{"head_dim": 32, "init_std_up": 0.0395, "decay_fraction": 1.0, "decay_shape": "linear"}
Each number is 500 + 40 x the weight over its row's rms, rounded and kept within 0 to 999. Layers, rows and columns count from 0. Numbers have three digits each. The size before them is the row's rms in percent of the matrix's.

# layer 5 MLP gate, 320x160, rms 0.101, rows 254-319, columns 80-159
106:459493533535505541503526508435509431405525542473496474478522561579435495509485457511464510476523459519521463551566516444501498474560491526549472516519526501498513490478497450511557593502545546456496463454473537564502502560559529492613490448
102:539476469541479494561499535549530501567438462500452545471523498578450453530445489540492503479525455441487541515495589465508557463549530496481517484443449418479524565510453484508516488548530487457480561557456484524459489497512577504510501530
089:497523563492469564475462523525475524550504529491487435474528494531514382559500498480441454490545519541521477598555499454540481521453463472483444553521485544456504530526454474408495493545488499446510500533479549496451524517519469522480574532
117:513525516461486457435492478544533457505579496591526505567480515454463503491484507409469446501492485557458518508520570512507517469453531517494410520550474531563497525500560417464476440467455468475469505523501472509442537580500531562612535470
098:486404517414510533496535526477491527499599463490456535470533507448518481527428553573467465498482444490474487510549511496561559395477528471532508502465486541456491509507461521463530599562531463467461486419496546414507470534563473461427528524
104:460485564438488555512511460514510528520422458504429484491546443455479495404550503501532482555547536529498534527505484477498444476580522399479554606493501495482458473518459463495455444521497473491455431503535568499548504523502485458516453509
096:562521571564532424579585501476405495555581506541435523525489558496602450529576450450469510532549538523477475512469518579568546494460465561509521459539445492513490405503557456546527486499455463534522498470518486517505545484466510457509500504
096:554567522513492547512438437513470520474464480443442520409478516483478421460471443463447490501529522453518481479528526477538503471509411515515476477471500530378535488541478569491548479473520505530477445458444516551451503452551453552505522489
086:443468454502511512498527507474481612517484524562558453522583509531472504560408487535477493488495507506544555576477495493491496555500512473512559545494512480501471476521482511512440483577466560497469548461494504441560461486511475472527457465
089:513560532515489512560409505510579464572526469471506430403520477474441471558424527479463489560456407496496476468462477475519526546487494450502472543446516481501465523467525586502409484550504497464516496478525505495496513482558487480473537514
099:493437502532503530559509567437522542458504488507515505583499522432472528486509513524482538506513476471543472499514440469499458553559477454510523534496535525512491460522510501461508494526508531508551485559509543524529430536532473504505461490
111:497546549480427495480462444463523530451528435493489488499442470505471468525485500510419476504494505562476475485489516509489468539386579518487503497492484547476519517490486522555406508504550510505449450440478466445472464522512513486497533439
099:561502477487532497455494523549531504534575493476456519456467486410598483442421522411413438536528566412526513435548459518542421464486418476519523501513443483441515494446490470508525512525511525479521541505592477426568518539497513498553447527
106:544541496536590551506420450515490448484446523416524523526478524454529504469485489541548504574409458531523505464480517476464487514488486513585479461547506561486433529462509534450455493501466518475520522570483485428562478519547493550522527576
103:466457520458564489519547491493579497538464514507499441438574541482474531570491533412548513468551522524497504540534510459507474555506486599538558522512467459476475527532523534462513534572515494538495491570501474504508470518459509484548509459
107:461496512444486550497450539490485514438465461487425541515505483481465409504595513449451519520491394545546523499531494497577584516483518524463568460543506564443535489511494490515586531525492494486555495492483506522532477446479532516515394485
093:476512489578424492474526532382506577494507480571534477456463534562576490488575477478507543494489500477472479400509546488514452532564483476469532456565482494467493522451543559570464500484507478484440504513497445564505484476537470538527520576
105:490481634587571494552500494485468556506527617554492547512445465481577491525462550504515469435471459535607458557533452428524426502521448520542490410541531480527489513452486462436458498449492414514470452444484530484463525499446508423460514489
099:459421473426509505457538551510452493498525575553495450518444454484497495500464511502540558420432501465523516499499519499486523480520479480502496484533458528598472522560487436487481557601510456535458521466504469560432567491530535437512526517
107:574472528569455486550544546537489467514499461501529486504557493497578432555495488533468510458519486469523485443501435451524484499515471565486587502525493560433520387534455464525470509534559443582551499491459506449571459532423456494473453485
099:518469437561525514467495501490525528487436559498501511515447490471517338536503508547493468538541543508478529503489519496567461488501539566506572476482477490518492533537489561479457433538542433510474477513491484525489482475514513475549450540
099:516496448434473497566542552498489419504488431517518525496460507438512565504497521531485529457482521514431582539470471423500454513452492489386528427459535417521446549498544509512506514506506433499496507581540468502523496492487588492485454463
100:530474514531511455446444473487519435532565485499524554449531489505519513520575555518460429415550603520468541459520461532527448454442498468474450540478521478480467466508523524490559539516474497455426474485507491557507526487499545464549460482
109:533379543514499542541455538497554588465494559506524550529467479489479461579498487486469536468493478513447508513502434530527556480502478561496455522484525548530567513440508514558485496468485534452484452486453466491463516565500455460464514506
099:546400521497550502453479514524501507597445530519510570501516536563535491463560470469438510502480496456517415469559491455489452510455546432480513441528493518509508503486496510482496522442470503503455438485506476526486495486517528574495496473
094:500493589553539518436507542486496515479521486556471514559405439483473478523471546457486493496527484485486541517588466469482549510567440458410440447461456451533524529504481464542448505455537497458563531593483486514559557514482514492533567510
105:471475428463471536585471443548542564492491493494512537461535556481465501433432505534510510569487470540494521408580403480536487433404482564590460473565496476515484556514445465486525545536493442451491490545499491489509473505554509478460530513
104:456473471504564503412455515482520488476513498522516455514424449553446421474510562486533562502478506491543484457447417506523517461475532547446539532503518553515458539437498606460491494488527499460528528517492486577512484501432552535526535545
095:559585453494540481503509517530510469443467517515454485519511408527538483522480389518463475493480505489494517537526499498446500491573502531571455488488561514541569516481510434482445442480458517490485534499466550509483567518540590503493448516
100:494413519511416501521547461476471563486473532494511492464447535458503465505519478536511473662453549501470473507502485501478494537441439431532523494497446524516550560469488514499538560532521461469502476470498537486454542505521515540557544496
100:484374463588544566546525489460542534543456517528492446520530555537386476461514440501490505562420495466502531523586497419522516465456516516481491500483573474531470568494556561485531462478529522525461488415505544543464471547456504519428498557
102:495488457481547504472460548470483513511486486504521528546509493524444500530525533482518493489503537523560504454556506504535531516479434441482467479554483463503559533511577496518463486463548504469405538530443445493460535522476428530574489534
076:520537489529533498517480447492461500529550501513458522402559457483498537547481545544515405529509492604537503461515490459506511446477518447514435423496499445485553403543505452514487523513482507494449456490491431459487443531605489485483564508
083:501421455534464530517475475472546550570404532437483481505507544521469476512498524486504434507502472528482528478496485495491517496530466438463456461498586558462502524533443545481514588433444512401491527474412480493492485463541536495457492540
096:503439481471503505473528483576560516543526463555486535480571504496465503455436478455530542545496415521533550475441438513489558480512486539539519483547510511464379561547551477544466494493517474464542491546476611501561507442581452500438541498
097:406425480561488476512558444507420495449477501475507521468472517516575502530414471485527454537481463524478484480483493425558510469537465547539490429472556497489510482501480532463488626455501481496569488513462506557565499476508479466527449461
096:524529553499486458447514513534438510602453512498516407529534511547481451458514398487418440498621484494534479535419481492506499475460515554494466450475475478477449437500540500486565475530486489480418501502490455484553468614500528417541540550
107:523428404483505496474503547516541505520454515524408551511517509528428452557581433529496497510499501464504524549464502492623553538472467511440467567593444505538448490549415540496432542515469543575531455456466500448483478519483415547525456566
107:540518493549501507519448446493480447471514501453584525453494471493505511504485458455425491484460482530461478421521447512511567565535435522543466535491557524520447425468469530482461504528477483459448593505479453477558495563554495602548534520
101:519525445483518459447467554457516540527488500540568495505445491492483522495551506511504452457579485499569537496554525509486531424519513453495437422471589510508446502451539522512523547458452505505453437523519540517554516517554543494487480477
085:408432538524506517481546539598536551579523592511529504520447544488498485465539529515499467424497475478446487499522557472562527476487479483546526519533481546509539484550557540488489562516487450530416502443484473503499464493532561523440510446
107:499487478507569474508501509428513497464559442515493489503529520524503502505455526534429483523438455492457550504613530470493526559488515505461433507486521481549545498418501498474588524562454503436555526545422598490479440499517554500497554485
107:465537532486500474552493442460460482471520529562494472511507498412496512540481525480450513525456509526548572457484431468529501542455506479490471520529504524535475495507440512479540500492442489525464503518515524530525462442541494430527591518
096:476535479465452469487438568457453531515508557568543546477416527491553543510436510413509505460458532464451502478491542511510494549508450454502483485520546499480598455474510489467456570481504529508480477559516540503461486485441412502539529503
104:522501573502536472508488534478475492466392449525483522502459432481486538529450443603469494546506446472494562507491560559461498523503491484476446519476456472473462505509578532476522414455517470531544456539505498522540468499539481490489497496
083:507531535520542542479482516490503577528424557490475465513505530519515478468483504528500470507500499465471481535454523548516531484511405477517470528575532500515511483478445472481426494384505532448502480441520499453457598422458507528440569429
100:538519506605499470537504474594549475483496449534494554461445505480543535530481461473476509526505472523442486446547440493517543493539452454421546506488454484479534481541464490489450536519480474406444455467560426510521508465528475512472518540
097:568440572515439482531515527473547561492570428451515507485566497453543505502522468466542530524535450458459524509543541531472465497385493464504510494514448533400525504546465549470543518538475487606452543542501472487478494499564473495490582509
103:441542506511531464526475494561519460454558476529513455542503542577522501504419591514458446509463566525520550457490398450511546541513480487503516527458516542530528550491500542493466478508450461494461474502519486517543439499474490493490410514
109:459569481510504479466493558485487454530501497545434511488495454495471562412520440515510549524455488493502603540451483511497488522456484500443528491573521464436507503536476479461494571556423522482507467451533532482504490495565424523436445551
100:495376451546516490583467524491465470519545527483508479486512556438506508472494532528468459485466496523479495458484456516561452512497558443527518493473531469493486481522455478480519504516515432510493474559568442488501515480550500462466490468
094:577486470482434518505543508482501518516496471477502467535482471493453416444500437534486491493514469506503474486548467516524536536376528471509426499505518499470527503451433556512438521494451559453512422505455523575546491555452499519457428471
104:434537429481437520506552544500439523420479498595445473539502503441487518514513484515451517528485497518531460470544519511516558556491538440436486469483537548530523442526467494545476544502475494511492448445455475499487454471492543594496539529
096:507440529455551504573482555458530497506559503569491511442515548534523528484489491573468574527491509539424483591493526486441453490513550515487442485487550532504483528482540500527492518539496527534536445504491512467568408543532409565564516503
103:541534485523460594482472455499493512576502495482471497573490543454498449480476506452453469510551546479519506499535466461564485519524515507451489413457477606490441562458522424521468479514549515455443443466500488471547504527507436575515579510
097:463549482485484493401527544452546537540481462489452560484537430550471499536447461474510486460454472494476461502485482475512458463549532476585500517523497439527525452620503520469499585492529500476478537533483516547561466492473496520503466463
105:467411532485514496476497534497476566462487500537473532446477466536402500469493517497560504504558486474481518482529520449452462524476550500525489507516594470505463526504422459527513484473568473482445471515573418513428511502488516468610474462
105:481401550476493567508489484556483486528506494475542522497470464468499500468505450428483486500497556556558503472554528503469536517528502517515505494375535483477483580559452506426511487519453433520587441442560522482503530528498497520479490490
104:527498532460510541476535431423490466464531451496475516483484513393512542490491498469487477476457481449450435506498534518534487497479580487435479512530464500506510492462441569453464444504473445472538510482464552587474528406516528377510500450
093:621516559528443502558494514474529515438524555483500427535506516531533530487538516533453574550490496491464484467542507507525468595458429485559529445462468483507504387561530508497528509513521477399509563529548565388490483535454468510475492570
103:499474497453511501565464514464536525527496525486600434514515517537563538435523477568515463473475532545544505475465430536524481540549567433475526525506513487522480507479478473461435468502554472531487478556521490559523540517530488504546446507
118:507475544515525462496498493538468537573459576388503441547511562468582477503490468512509510481518503483447514373458509481541507540454438422468539471557532416496543494545520460516468474453460501532485530457462510518476521523540490464436445551
102:467437508568438511490520522566472496457485437508468535499516430505563536525485534549494488453448467424494515536528466480602569484466464533565535441494505512492498497462518519471492542472526530539610408437502513479501535434518491524567529564
108:513450458481531488522600474482465413576499465484502516482567407438435498573528496505453470507522466517511470524508511472526466443551461476480452496477511572454497503574494501358494516485540544534480406419452503572534511510486493502575540553
100:536416461483505510538513480458441463534490468531443469549491454467539530508527490441448528521468456495413473462544473598544482562539443493550545519535558479507502508494539474446518519501552492444519447547508522447521495469527432472543507472
103:511519455538486500544495430480506549563506556487485511613516533484507516491516485442462518526457521475448523448590507500490506466465570482530444536533479496483453468455418528512481500503507509527490524469412547501405500513467513466447486513